Weights of a small transformer language model.
Architecture: LayerNorm before each block, learned positions, biases, tied embeddings, normalized queries and keys.
Training: 245M tokens, 7381 steps.
Each number is 128 + 32 x the weight over its row's rms, rounded and kept within 0 to 255. Layers, rows and columns count from 0. Numbers have three digits each. The size before them is the row's rms in percent of the matrix's.

# layer 18 MLP up, 640x160, rms 0.0534, rows 40-126, columns 80-159
090:146133104116148073086074133170159137075130116143144122106097172086155129114094202126136124120149147178197138113155151110104141090126191125130189113140134093159119146175122111078120161062120108165122082196121178181107110109153118108163138167
109:127098140108116163137155130168170175084105081134178184133161141167156146133124137094129141146080120159189139142141156169122141121137092187079196116126100077134100207117134117085119084109141147080168063104095097170115171090111186175163101120
100:173132162109099068120074148136156104029121153151064141163170108090167142104142168082164130170139111099106147152071138098145105142138095108145214090101148200132146121137094138075112127069109073131091110159129120108159119141134165155131134116
089:119129123120118169126176153093131128114148129095118135135177150143111114113115121093134109151138139100140105155097124162157091167121131134239128107137129097144123141100142152162208113141106132194102103163118189150103145135125157087088115113
099:110094069130143139096089113155153135129153077120168180161121138165164126098151136114091105109148145121138148143129121113142102093136128098109114083148068143166137211109135136073213195129140116139112133133089156150109148136152104100109157177
089:186113095078149094121123114122101093074127093130132146150144167130127164128131138117099136205128137181117173124159183085078111164185092110181084140114148108094134203174146122147153133144180091125125143107151128122105116157153100161119219130
096:161086076170188152105175147131067127043120106166076125131106186146120121129102098149110170139157137121116128093136120112140085132125076173103138150150129085129105133104107114121092123090162163135060188104113134180149149129108124104108126145
093:116031099084096125092194074111120127108089139140160100110172128110107149132147112122122237149171146123114144143184128202134090133071135151124164126116138134166099122108172149105120146102078135206145114134106123089102140122105142123132111121
104:137049099095157157094107140104086115115148119119138148142077176166094131126125109185153166092139121069128116157129156195121102043131188107078142134141101159124104151141072115103099085113124185093137136195101159137121163124147138147102111082
108:162092160130116099091117121155110158106118100108119151114143085124090178166113151135110139106091093175086167089096114162184080149126142127126148131153094133124190142109107121066103134144066090121138155136146142142157125077187122127128141083
113:106160109143130148137137144137051083124117145113099094127088130092142081099109143140122154113084126082154156163122167156063090125122160168136113098163158201129173174174119112098130104112103168116133102104094104166095078117126150158112132168
091:109107120113169121124162104061097087148075146060140127164168129195230118120152151201083140128150146109180122127127198152109126124135060220174130128140108102098150152109135087125186107099181086130099140136099129131133116119105135166107155079
098:133125129156124136115154099123139036106071110149125100099173169127152091151141139160131202176137114099203173107119103138109126101148101159102108087123117188172164139164075077141109109123153099104138095078092137150178144121107162191154090098
097:152132145175132118148097124144088147127095186156168194069105146166125110064078076170125136071092103153195125171127113137083097111097143147082136128161114122091125150120163131101178112147129120159125135145104167176104111099128118135070063112
088:130107143182115184109140102096136158038148104161140166104119162109160134078121192126145113144126114114118115102177101144152142151107179144100126143114125222133150098209136039140123067153108084135072074116111140173133141129120132121089144124
093:190121106104158092101125100191143100137114170091085129151144101094195086127105159165135174129148083055108156156106173098097096098132099123123134089152148220121139209133147159083142139102137093109106133157096145131132111087054061190166136092
103:153156075074141095185080101144115144119127108148150185128170160094061134045157068081120139116113136104098152127115083191107096170095124147213185115083103157167129140127162109127152141084122096170130170121117185136149138119146123177145103154
099:171110055135205128120157199142148127147136118122107148146088149187086086078135113137101129167139116169191113064159111097091158119189127125161138147155119176151146204117172095165158134106123107152127150120088131125163107169100127141112144103
094:091141122116072106094101117137153063117164123176170124142114151127159167122111145141095118150120103127189172126103119146165122120118156103120137107166181187092123133148051119145120092097069132092178121130132137124160072092176173163069195105
099:103168102134180079142157187128118116117119118189134114120154178091199170159152167109076141152162141121119142059162115128132141127102092102158162134079130122161166128144123028107161075112187114133136068096167182145131177098110139060114147080
093:132111093125091162114204099159092079093127119084128128112197175163114115139145172060124119155138137170099174151097210149150114124111109094179115112067099124149112110120095094143149135105104125164094062115129116156127114136169127117117110121
097:123097090086125145162138127125065130165135093055153091103141128114152099150187162182145145178124123115128153070131151143070130126122119213122129121127119125106164086153107072129130127093139172160142107049135149148089086100069153174118100155
097:158116130100193069150097153099094124144086128156127166080158110123110144132143150101138180125063107071144121064169093130122138078125111122144154126139138108145153189139088164108120137134145101176144149147075172163124111136140128166076184123
111:117137119065134108146147142115147143098153142121105200127125181153099137096150099177115160142138103144153095154089130122162110124107066084110161173105124141109113166114146184135124119115112102089119115136106183171163159128070191183120142142
092:131113061071108119124197117104109154070092162164135089085097093108144067074136151081157119132140110169135133161099140150135112104157160137128136134103126156109179141176095124109110116100132105174137108131152141183216124096061181138115142163
095:163073115152222126100202170141068123116090098121140161079106173052154119142154175164115159146121108109113144131116138108100109131137121121126093123148115122081140141152062105141166092070186152128076125114096118074165149111175106182113082102
109:126148087153181127164139136146119132108164123175117142083144153121155053138148145053129122121139125206142082074161075166105101105124164091160135127123112141140081124105150135153173158125111103165117119053161143127130107058164134125159122137
103:130150156126162131160146169076118118135135085155139145142095160129099150152117144128134178172111117122113126092136114129168089131116163198164109149134075150144114131157128061115203110163148166143120147142097120132085124067125127073127167110
099:101157113119193136140144091125175117090082129069097094083108079108113126073165144137116135140134129125174064147059168141157118097136104191173208177122161130108122148143054136119136108101140159108104115107161145077153171164112186161120140145
103:159150103121119129173141174102164121125116115147093185128164132194085128111181126131076135111115103180110161105110088153088112108185108162115178140151109099190120109154125099099139096147108147119167097128152117129092136049141120197118132121
098:144106080131141090092156146161080098129136120073154106132189114117183122123092124117095165197185117141108176100142128153111107131120131216127093151151123132138160157168088085102129151168120154124097146058135088178200102126083139188151182160
091:138104126123112111121173122179133106118125150129120130113120146120087094193140159097047123147092138155125141138179142130127132132084136185147170113103201139125136132115079070092158101110143119173092068136175140158145174104153106096130165035
096:143139066144170112131128103088114190134093104110127109119132149181106138178157186123126113150134080159132116124066145115078090079099087129175128140097189173107078129163137154056196094110139160163123071141135118128148134186106143101122095091
090:136126116079158148105117173091132092132171149091067080112113155088117133150160112170143128124174091149109120105122169127121083114100088149149154143143111146146071172168082171135160077155146135137102167107125174077129151125101164126124100074
096:117070126117090122188180134113106147068117116122134106115127150129156126128148140144146195108137137149184106162081119125156109080158178149173172093086125123146155132187115141068146133158157075077110154122157180176150170100182165149153112142
111:126067084112157188094131161133061109098158163163123170093149141206159075088110118114154128172107134113159139098187093160107057064141138173078186172164111090165116155147135134149152105147101149097119095146084116168159168123138169114108101103
098:152073116127118139068208125114097126113127092083186116140153135172169118109087110131124116135120115169100096162125247118075141156155094164192130141111127142084093147127111087139161115093089130121180149140088094175148094150142129148082131127
094:126166144154116139112133108107163132092129078135155110074136105153165145159153160109099108195115107114129131084113114163094080106085105128155180187076195103102079124132134090141138106121152140213116133161106147160112134061165195192099151167
094:180140108154111120117152133147147145117141099078131136109132137164146166151081146087117171101124054138139157146180100114102078126161122138134151117122147111122064155151127166106136156146131139158132053153114217159147163090106159143155153121
099:151119116102121096168147150068108120103067026069163157122153169128139166116135123116107149090131150151140125083108139143130122148085132133144114103082194126138153113125133139059146075108143091155127158124154122154162099114073139116136126133
107:163167139131193128160124114139077079111102065116158168118162157142085074106127134113098171151187080108165155087124142116136138082122098197153154153153086187120102110148141128096137176202163113108123049049128119132104152139091148079135109184
089:135117108135129138158097161082144099091075148181107148079121094111147134140143102139069132178171066148131162086097206129145112130069139155124095117120165127125116104103131147174120165162081160160123130116091100140193215167090135148156090151
100:163078118150124100098153132140089102136083100103104113158130113157165110158170102114136224093142118142103180098183115079177101156142121078155116148191122077110108166184134083143108113064197146107138109143098130123085117135141144096082128160
087:169052128142072118081158128168141097151154097179155161163138077153158166116145121152157129155082100156141114134094098167148151090159125118134120112133112157143196154147107091097147121135122173165092115126150167141165116113086140069090116121
099:169162142171128166123166138178165133103132112155087112164141145103085093076134115142139151181080137100159162116118119090085110130121082117171165175095126120113067082150120165150139052075143083132105092130090159177167114109094121100123034126
094:143110083146123191114146127153139199123078121166138089153149123147182096169072078097118138171084122143095135107146209081145128136160109117165175163116151141122099132109066133153128146147154157118145140154160133165145171112128126122141087114
095:115154135139170142087110182141141116063083154132065148101114162162098162128115115144086179138169120160198107113117130136122116145100125115133091123121124146101142079151123129102140146098103112138157131127163123131124098087148116080161128096
097:199096105120102117112130109072133120174104086150124170128118188106119122132117108063158156141119096162171138129107104153158099126148152090141103169123140196100101124150068143057173167145131110141088158120175135118121121136115156127129112137
092:098104079108172132190065109151155125130081123073139205116185111107118114124096092062121124149158121122223103150106093179121090098150125188157226141139093135164137104128151139119168126136071128144136106138095123129212133080123096125112103141
119:138123133147171100161168186129021114126108129141122170067135111130178133084148124127142137158079104164124137111118114134132129150181149126123127133077126119055088173128106143104149065100110146132125135126129127167115067105158177114133207143
101:150117078077097157125194100124147039148143091071179131142170178111143167133070106077152166140133138111109151121127170133098150118188113134121064110066138171121180124141122087090142113126108118155144068114083116141122052127134120161138132106
091:117106164107127088169152066110139112168130125105186151096117090176156104154104131160124163084158081173197132125134081112143134039135168085066186153142093150117130135104160122136103192109129115105104098090127155135088138158103158177106168084
101:211125025093119162099110104189119126106142163056124129145145181089135075077165110192148135149069098145141099103122130151151087179171109185130183150109070166113166150143138134100155105114182111117121093111154130134138096147087138121093126114
105:102101094146113128150153164097115057107126112109122107098115138164116081167104152129123137186109108109091139191147097125119124121112158123165115147196127107147053143133139106109160104143170190140112093137092127135104055058117164109145102131
104:140100115107092153180130012110090107105033147118074087107152175058120157140148095148120174129121115102120144206095180114152110104127084121100131193127225143091114154185116106091171089149159093126074119109136128120172081146125130120107131153
100:141142104071067151176137125134053151089139132055092152114100126148113117101104130074115146171126131137112148181085123151124108188146162134124121134084122172143201116145091137105156148081124159095176109096136179161090136141111099109138139116
115:120097114180147164146162180133067073116150099165163126155160149123122076095143120099135130123069132120114113149109110145077113182161111169088110144151079166170117117154148151069187197098180165125106108134098144146082136089154112210086157095
098:113119120126111138117148123121117120087147095099152163113086142114170067162068168077097125145171086114116131139163148129061131129097128063176125100167108197093135131134163091123109122087208133123069116135148160128133137161128125103133154099
102:120128147107157138109191136172074145126088068113149122101166115104142119147161096100109191182155106094097128114121168121142069151111156074173125120153056136107161112138108091087115116145166134108134105075045180102144095104092163124189075096
099:175113104069130138139119190173092077134133115132143131149111125077122146159158129110171105121062124167136159127127165123108106141111101156111136093098123139108113110137096197162165104057200120142152088101120198125123113144077124160169085083
099:088156117101160094104142149172112113068156100091166179149177120130124094127126190052159166127143128161107149106153112149124158116104158090120177152141000150170115123099138115138162103128082101150171157096110136104114094104171144127153157169
092:114148159147126177176117120107148149083114112148124114115119092155158147135087110116135143165149103131125189159136176169073133100115161162101194172099136110142134143087046144112104085163128125134077108214102087094205123200124123142134128105
098:151114121074114057150109111148140139139128109143136188083153142076187126115081179133162168164127112177151103092063160106126121112111088180118123133133144129170093146171122157135157079130106096074170094149142175184087136120182151133110141095
102:184124114136109182128160120155081124061150153138125162150120192130136126089128137113098122136103135136115112127095132140127070114168114131189132152104132115154084114168130120092130131148180182115111169149165127136161121034163189160157053159
088:165117136131149134078161116095146129100108117145179102149165146136163126135110122127107146151172101129145107159076159128160104187097098099171129135153178144094100144158118142138155131147078123138085133108078153028066167097139141128155073119
107:124111107142116170137140116080093114129184120069107164102140121140151133118114169185098146159046109118124133181066162099052091110160165168122155098090162146107151143136105096118105167071127099125136125085130130150109108119092176102181111082
119:159065149110163135109142171137143066060122104092126137134147137150181165127077191062046159144121119084148150098111106145107108113188116113099169108125099221167126153118127145110167108127130092175145091102106136148156096135106159150172119173
104:193142084037155166170145102151091118114132129118169150112087142187142120107128080130088153087123089129218121142115155105123151132137137119165179106149119108142200131121141105128163188092122140118079117135137135120094102075146124126128131097
090:145040124114124078097117141083178093113132065111078120148205131108179134179152120094125119167080078190129104138125136114102104053131143142126120140157083109102171162103127109139168143164148160125129108136171133162170123138113147109123180184
103:131142164163173075095174201111127085098106104132114148040166164146208120148067148071096158115136090164137137112148180142124149159115145164080142095133119153088160152113086067094125190101130105111153107121115121162168093128152135113149094097
103:142091126136070119099133147167082105110155099122148159149129183147154120103106115129143180107103144149116133158076124168146128077136114165096179109181124143121159166156065104116171176134149148212065129125122104187089123129109191114108073110
095:202115124137133177124120067154105119121106116096128147100100118112113159096157102186161133156123142170114118146115170196117087092139138133113156136077129115131136179114117121073160156068085160090131103114133144119151120122107112100182134085
097:138121131161119153118151173099102071044121149096155119130170190157155117120115132087076122168150123070113158093084094163093118104182146087126129148149137146106145147142076154139146166114057061123114110095108126131140108160133153120133121154
099:171144102137108129112163129091184103087097107132195153144136162085106123179004137074106216182124099149138158170061167074167090107104138191142139133119118158100138120145133095127128114148191124182145112150092089156110146153116124112162147087
109:141053122100070097142187146144137121093144083100043137161129130150129137182157158131084178163156152085147179143102097119169117133110118090179128119087049150199144149161136172063185151138086093159125151189108159131143161107134138089079143097
088:141064160120091176134116119123139136161107075169120127109162152099178105124114110215077095169158118107135161139144122100167064179135077144093163109133112147142109168137123159157181088145162182115057131143141163173128125161127103090117130123
103:131127089133199179106119083152043097098130143103103140107156142163184131066126148122050172157105161159164105123206145109156076177126089101128168189169146115178132064135161089173114106164113114148118148131072121143100109064164184144127121126
102:092139144147136157208107162128134102088101144090147130149158129088140090140129105114142158199109088127117133097092110153105101129092143103148149155136112129196166108130103116109126124138195104136128153094070133149141118132155202158110141154
092:190118071099100141143157135182060135089118160120089114153134110106174128170123088146146094176110089134156118147106159101122099132138071124161194136157141146067114195170134130102136112078170149140100101163134145119184142104115159131136166168
104:183078168159171144172133113132132102114138074146157178094206159159110165114067141115081142191098087071182130116119160144129134123145169135145124138138204218120143137145111138088138115089156103123066082075088137115172112120112132133148124091
095:139156119079111222123161162161117147125094143131149100068117143073128063079093132162080179109087135117112128066080170141095143051101174168120144150167174116127065213175132121161092191098117168160106101057111155125089129134184092130182145106
097:131082115097122128139179075101105105135090103122101155063170112151155178136136164100125174161120165084166118025155133118137124114107105145124157106154118133142193184117141112081169120076130092181116093152093112179119110127120146126093156125
088:145091125090126138090121163159166103123123084115157144148140139146136177138074112127066101095127131160166142127107138176159174095123098142138130144146131193177040168137155179139156189083150153158087136186124198140117068095140162138084107130
092:130139144140150101124151159171071130124086160101136129109134158161150095219151184104100137145120136096164135154136078152143111155108153149152153103107109155114098117072139118122146154163127118167088128080128137172132121096135134059114028152
101:151125140158141171135186118118142124118140110125092075051101158118163114169074150090140101141109102179115120081159167139102115112092082098126135141150091145115140095096055109112159125087170127135150137147162166141138079146088190175158126148
105:099114128132087117142130132184071104112164127095151144129146108148143166198102119176139149128126109140133161144112153133137127149133131062130117151160123218100147110095117170107157093107112076145101106158149142095102174156138190168133179088
103:123144133115142103060184119160168106149187130180130107132159149161134170169083192094132176131154138132135148129110125108127065095181098170159181107096161117171103168084103131092174112146109158146143060108081135181121129124106137114123118149
# layer 18 MLP down (transposed), 640x160, rms 0.0535, rows 40-125, columns 80-159
090:171139160121112154121162099068100163160160105143101159150088171169128119113147059159083121097136136103106100140123133107162141130123080158106115116082147117159157154111125158133099084218162172110135160138098100060178135118140136141079089101
105:095116154072081136101054159093160129154101147136112162103122119092140077129174142143115158031136095125140154154122129125131120130122167173112103134145134192147110128129106126114165158133147129148139113136147093098098155197156179046175138111
101:118123126175158136128075084080112127182139118166148128139073068094191139163145140068188176148134083121162079110106134132135152143115101136157120127168132113170185148087083140044116175193081124055139161096149164073163152132123115092126155084
090:084124089123138095129147125133179110108074132140124165127085171112169138136120129122126098149174099144099134080109096147108157079136147141102088107187079207138186150144120130111097188110168123113142099163097161154192107087178168164119090147
096:096106129150151161098136125088161127205095175117057150152127080092103104115146150161107159149145181156129077124084088098129095131104177191124131145185136116047163116157130132157126116160147109061151126142081158111156116118086152153097106110
087:128108164164146085148158186119111070158103189130107136113129141165116141090173136144157111077096139116142144097104061134164122108093177119122165126119095144155106067131101133082127191129130185145089101184113138163117153174044125054111071136
089:126105099099078155114104153148094120124139146118135126103109091075053149090108133129207150162181138092132072177072100115125140125116129156110136093145142096135071140163111171141116188125097138156097189194182141124111123125153117114171115124
094:165176140147208118151045162104169132093142138099152106113071127093170141105088141139138123127136121109131132117064114082158154114184138105114154175073102167142140114142108094129118151152184144062102144149146092218143132141142122135114119123
103:131137141142166139143106092118153142156108118119151137085133150105124098064087085128106143065071153124136153122138167168119134187135155119150111122129122112074223099120139155125095105107082162141135134075139209066174157069231192143134129141
108:157179089117150101099133029114172106076127166079108077091081169159113162129117176146106117162120128119204127159116091133096139094137127125120106095102097083179128168135175164112128120102151168156116159117130120132116173173112208159132145158
117:176132144131161082167095174147134179112109147096125099100134179089107127164164119193084100115146173147113169143114155162113214122125074106171131140132153122083109099172147122145125098152112111089129136126138125134151090129123159076071156053
094:141190128108099124104147103194142156121155111189125105139156103071075131125170162161178154091145087088135100169058108146116062134145182134098043177121179129146107106159116133131064110179141134114169152086113166144102125072084136116140128163
088:134108125153108118109134170110185150118140161159147098176127100127146137102154112131111173082151124164166144147171109137140089161111126131104112146099102126142114121170148140094088148115157120131114135125146132135125128102113121176125127153
099:143178129146128124128163140127118123145124076151084123137134144120064134159162154137110113118180130129104155128162097120149129130048138141148110124132117119163140128076145148115109142083090116064117144172148096142143140140136119148181119146
076:054151099098141059161108138186133117149079182112105106147143130143131147170119046097146179144130140144132136159067162107102120104129093119118105111106116114133134198070085192136097129120133159148081182104140120157109103117131111107169106148
092:083133163098171116124118118151161146165125093142139148130173094163089184197134131143090164101068135186149090165117107137116116146078156118160078103065153101108163104146144093137189112142135179121084123078110131130114089090081119110117095113
104:162127171172136137092120155148090107127138156140124083176134095074161127153098174157126082138208177107118122135133119037160120125095133096099159109200135170133102132108069126181096157128168078091136132160103171107108118153219127095096113144
099:147126133129084063129080110123117086165165190122126115144096150090095129119148182104180142146128176125111079116136162152147139164097147100104117081115114131094155107133139135079154231074156191205150141161088121097121140121100103134157092160
095:165152156097104124158128135147139070115163143088129115083091156154192170170080125127102079091126163146142062097132152109187161195120152114202100196165149139128100147102147183163161128132139124125142110143126115122100096049154115093102167113
098:164124156109155099105156152152149063154132111095120152095121130144110138188114125090119168136127134150148083175111090185125145082129188110122155135116147133107153142153048172085126090115131151126116110091114161074103129170162127118120179119
088:096081130162158108150159092146184115114160086149116102121178109115166114108095124116142085098089076139151127122134124103105081150127124143097113088142135113165081156110115162120203087156107167163099074138103160148113176150088157194125123160
094:114131109094103167112087143114110160157125147096079070153131152097130076081147054187139142122180109158111168121159135111127109128164124121138143186139110179102082109105175145101123166117093128138173145133143113161148159095111118084088110154
101:218140131139057113137168073098172065190151120138144177124078063121114108034153149074118173145160137105146107135104168103151105130098143157144154133166136172117142071140137108120106082128123167084141171125131196111157121142182109176140183103
114:116106179144084069081127101156144093120153168144125134096128124153094134125113154160165114089122146050107089169136199137134155091156111113100083146230091083096177160111121104126117078194170175144129089103131141089102116198215097111083104122
092:121129183140147126157166126151142152069137113127117061166164130145136154122090144138097054111126114160121098121164120129105181115092105133129165116139153141132036105084102175160159142151120133124106136151119086100134172164143076058144166119
093:090223126113146199151106179085122091168119101066086105142134153178088130136094122116124129140142151117086190135092139128130161149138132156115116171125172142128145137098159152164091186106148106097148161116170146161146056062121144093150133190
102:089081156082104109133135109103175142109145148161100133140100132128106140084133135167106138096135180144128114095144129110127131080147088182140150112168123084130117134190178138136104142149168105139153120119112124097156069195161123071196122082
109:200186123109129124125131106141086118138154108093152068082152087116176232114123094087171144149153088157134151103126066071140108128139156067107076063061112104109082129139116118122122118105151122125163121121123169166077151137115108138114116184
105:077124072125189171183134165117122138108112159105137162141121075057111136092152091165117120142158086081098151136088147122115150118137163138124176141118126103188200141176069090100163105156111121140176146141133126161121105124176133095106093128
099:097094124166097056131134175145153180168151133158090106135144150126131142144131140152103111144183150169114136086182123083100158109154110082125154209119111121167124102154197102153108149152117127110166162131150116063081139115096134100110157142
094:117130135111127051181063183126084138122132153123112096114147128137155172105163093149151144127147112117116116124105113105086119135156071088158114106165131148133135073159128095181135164104126158152101080146149110160134145124218081098115118128
093:132113145150152161100057105080095138099083116196151134094109148144203192050099123161123100094166133164122136150082094098093147141132138144147127102104176143154136172103194200155113102149124109145183114092111147070109181156066110106078121138
097:204134102179163108140160096061118144120134147114104131131114107151102119129134135086097123139081168139119162134108145134167129146073118186143078129158145192124093076177101143163127107128089171227118108159103091094139105176180112151093131083
094:119151152201144135145134082119147156127141134143160115118158142166140147140108172098113173090122053126182177132153071156086167117099133108109105125170117139057192151084082092157095171173141096101150094108076134141124068163177114120155126113
091:067117134124087077140110169082153145080132163106142123104096119084094167141183090146073194131098168140084110120137118154104168161128140123121117137079113131151174132120159158115101137141127132055164088118072117141103135155084143088141120130
106:076102184147103112120128133192152084084129188178129101099148156153099046061107160118140155071154084173108101156142111099130100070110136101104184146148100128164137144134142197121175065132114140106141143117083051113153120140131169122166091105
091:141099119101128160130168101142142097107145116155140139057137112106124128192168117124101046109116148075038125077120080129133140112095213080132181118180118110104120116130122132157065165118117114176087115132124184135109099130139132127154166132
094:164144101148225122134144141095130132121130146095160137171079077153137114138121097137111062115173130134131148103114111183124167167172124162125112114191130146107145130127196126174153108099119158139159146110143087131097153150173078129117123082
097:139171121148106124061183099120167096150131084128153100167088166130093155145162116096107088149146185094164091130200140089088106081128105108093144126148159139145167131078107101135159122150135130110158132174160133114077117086150141100158134089
100:119140089129150151142122102110054114119141166097144077145119138129161143128098145136141151055082107149061103123112097076149164170177144135141066095099152115119099181124115045143113121184130102087146182106095125035112160099167103179151188094
101:120140133147150148181083165177127140127118174080121114124143163144110139116092155119105156125096064106163126079137060081166142149149107126127136120173086150209138120092102151170118109107145085127187113151162102133101114114032118151063152097
087:116146097138116143128114095123138141146155165075127125118118123122107138078107176141145103138188112137125137109129114144100086095138123126161183109073089132139198189131073120179170176109160106122091093163156149162098132103138156091090148107
098:128161110134124125170148131126093149206121133100140110101077102171196154204099190090133104110135076132139143098156134142157142096141155113123140130146112166144119136134061160160153140180118103145154173149147131133079119137134136124102148122
089:087109183120164115128135135108118132143145155080115098117104147147046154187156122147120100113162118133125153084121154103108130115127155112140140141151085086081123116096179167182177069091131127101205160118123112134094092145134163203163132124
100:119091137105111120112141160103142123125127129069128121073108170132122181098118156181138135056132153068156051036133153143139119170124124111111099131132165151117132150146087159122136193117185122117136204136122157144088117213164148121118170113
099:107154103124138124148154116062182138098100090114114105072116087161157107164125142122083055142177079127142190140190094088114090069154143140117080131154076135173132119111104128105121115100175128114149134131177145085134085148107153086122127164
092:103151136134160132138055132066111115151155131072128105154143155152166140061141097180182169172151208150130137099138052134135148050127105124103106143124137143122126082150149140148128109121138112171161171136064087164151104123103155093108117076
094:096147096133119110131124069122135137157136096180171147095177152149132134095128119084158188158168055141144137132153124082134143121154112166116104157152150133130121126130145151112162162078131139100162147105153100114165108122067148098121166153
091:134094147127124127124187076127132129147105125186176078134145105131113116110115181126134087053113103173106122110127112108074148134162110131064095135128124120141111132087143187120079078155181147106170095171192122126078109192093122117175143154
140:125160119149151155133082139116134145120146131093139101136151186155153074115123104082093183128130156137121080163145153139096144131110128059141139082081057143102145113111113104097159185119143120119128135135166109069146147126129146108161135116
104:169093145134134122113167148132159153113117128152130158140114063123115180119107156087078181099119137112111136177100062098093168102129125142160180126126134176136111129132116148153112096183123096134110063115084092134110092208200126075114105048
089:141102130108169152133104153147129111187109140118136132115139151107146187067079145129075151167160113108098116128061113125091085158182134109157111117141110151140150149089097128148165067086098160179127085072157078159128087125100151076175150120
097:141158168095176115102174151078094103162104147142142108106174174159099151202143133174078106142168129136139165114113135145113161173107214123127138126152113150150144114094133143153128070120104149124149150123034144131133154109148165145139157140
114:135148114204136088080121064106093167098098113166140110149170090153124135121139117151116053153105152136077154119148147127139162172130093116191104104078149164086071162134063136083124134111102089119186139126144215120122114110158119142070120089
102:080149171166143079113141185084126135114169115113105141171123106146129108140121150131142164117118105169123088083168088219127104168140154099123125080104036096115114097123096188149097142136174051188124135130112112101113094116145141159147106159
103:050161139159198115115102120115098164102093103200107156142099138127086123125136128160116190123148115185094096111119134166093097172066077178131119081091093100128092134144087121108177166102166135137160112123115158152147121083090143166134122175
108:103149147101101167081159146155129152154181115156156165131115111129075135151069120139076078086140138146182109123095139077117157129074092094080185142137184129148150112118108135101081085133102138093100129109097099133133139130119224086150121207
091:116099107148057115139076116112104128077169078164157106197104079101077126157128113133136094106131126113136138134125139181120061081083094132169174152069133093154098167100151156106139111161081168189121115131157132133106140151212124133133069131
101:106138129118093141200099104116188173141104179153177149110126128164173081103134114117197143112201121143116127094112098142142101114091155143112143125072111153119173094102128142098095124161140107099110110117157117134074117126103149115146118128
102:114127109128149149127072167086117131110110187167094127068121094083152110118168120098111111098127142098154142132123108114185095146116182125113138175147177158160152127126126138185117140173099112168143182150100074139146086133089157056157166098
106:181147107141125113170108109109180176158105108140108099083090106094138147141115080172110112154100151108133156143123155142142049140166114175132115135096255103112138120145085122126115130177163123101084083150110116130159154133100154121099091098
091:128215118065123113149152118153105115093164178100148112159108119127086138114089126133161080145165101130075124101086096166148157122192111086119118115143122157117122130181145094135188185131098096108152100084157155150129121090126158124098135113
099:135142149128107137061111087092127140101173135130133131152154167146134155164128183121126089142140143147153156164124125144137180095123153143118114071138162146143176116159103083080161111144119119136125141112120137083158106135042116105141136174
107:078112099183146129162140142116158097098058102155110123068102080123057176120121114132155080128127026129131097131117132107138128125137152127139132133176113155181153174115173126114146136108114080081104107167090093138149150180147130109078121129
094:151184068123110142158079151100102084118128149116063140098114144115165115086090160146137161164106118124123126143182117105132138115143140145154163102123074136140125159114090121078120139126124153106144108117165165174178144129190144111099140108
107:163156149129151165116128124136124055141079120056153164122162144141121133225135137155137129130112111097148049140140095148148094179089124161123189115098116099115092113125110168147109093145098087124099139170171100111107100198101126129163128153
122:173180167123176151093123139133151120158116073089179133117137091206119148178131173116098080092126113076122101072144123064159142129120062121145121102114140146112097141177125141095114155133125129119164138101106128152100135233087105120168089102
101:158170105165078146143138111140115159089135110147109102167085132070126130090122147178087092128162134081050151114141174182135170143108113158158149114113133115095137143131077094138144165191157141191149147086138149121182132149083141094127134138
092:146148102111116191173151119099110085191144143144119149102095045135132155084145139150110069129145121139076157100163159173143101157154075143115149105153071121089179122146172139168089126138083115180133132085174154053133098114121111158116093119
107:201108135146125160186112123097147130207153127091117160180132100132154133181175194142172101100146139085081127148177116099129111094124122129118096128188099161102131119122155162109103133163102135128167136149124151103145123137115133168135144147
104:084074114191143080106107093086105093151058169097102106125113157135162139114086139138126105145136110135117142101118118137097114067091081189112116195158148149140111115101126120173149121126088176167126129137085076150172150127181181143217083149
090:118167153161097131133142167095110094176107090167088116200097148146133143131151170105111173138106106133127159098153071062160155145155141092098126114151121112168142135075144142101089132154161166149166135130157111080122146107078137195142193141
098:154067152101152079089137141135150163092130113115138124158077090109118131101174086139123119145138087106058112070088114148173167116148112143137126103143161141079121156128135078133114098076106142142140123118074115137160168115151122138143089143
102:123097122166132149094153087136177086148143122100133114037065091091117141103054123151145151103081163200104081167157136137110102109146100092103182142094084117103106114135118129102180146145159147106163156164155151085163162140116161103144122176
113:182176076138154057101107125118055172162155143157154126098135122120118129176174101154081120121147122115151138140145121115107181143080113150144151097075148046127155125144153130180074121090092094073157194142138188150152177102126190175111116087
086:097098139117115087135095107094143156184155102148088162069128176164111171031133072161135104173083122094157075117145125050147137171117121194132117174114119147135174146162191110143122167183159202122064123124130154133099125133089134076163174135
105:062105177090147177171166158096095073141139124160142081159132090141176073085175193126094109127140123150114088111170115144144136126139112138161186139099180175141122104087132204120140126151131097098136151122104128092089148125061143109186144115
106:183084118108115122040126151113126182165135155158117123110102110084147193115123158130134093124112162136116189152111106077164160155146105139111128048114144127064080107114187088121099110154075151143085117125172121106139098103088139121179132063
095:105132135165058128157159145083176189093126100107109114124168148080122154048088120136173079117145140124130031042120087120119100147119129128141159082126116196152138113107077162119115152181078120148163106135134147128108127160176069115097106130
107:108078141119174129157160093140152110106100057138184127122109168161128123143093127103098068150155112115110137141172091108083165126129133174142071098119116167108170141127091136105189164128119170110146127121087111138126063118139139097131096078
096:075118090165152064147135096123176141153119147151154185063102139112118133110093129158100132107156088116234147158147144078108108166122120159168101064110115105138144147098118167139148082092167123186120118108156101116132116160162140131074157088
095:115207134120165112083120132128125150137129165145158190124169067096180167110154145050122145103132132110100115098095065095111173163168170159112125140143165077085138149121178164131078137161152188191151126174164088129121098147141063143137103152
089:081114138070082137117126105101163154173140173116152113153149116091082109117148150158202175099094060185142112188132102150136123064129126156153121149111090116119111100143184100193158141052126126106105118161154092111114109156066113093135160118
089:114105148127110125175084140132117134100174120194170171151094171119084138034119108137073167104097089114137117125109129124060105162099145105096127150075154089129166128125092105141152111194111138100151047186091092084150147144161135179132173094
101:118156123071122066159111155154170132133129152147114185099140127140028187148145133129176094106141111134115084129165064181189155161114106092135135094146114093112098164121167149060144143172077128097161099131095147125139172127091085130096174105
110:118090115116127137151133105055135105132129169128186157136083160136096068162113115135143173173194139107107089118137082142086133063073125184101116145114075130188136153174137105110094149106118115100101157133082149099129140125096157138128078128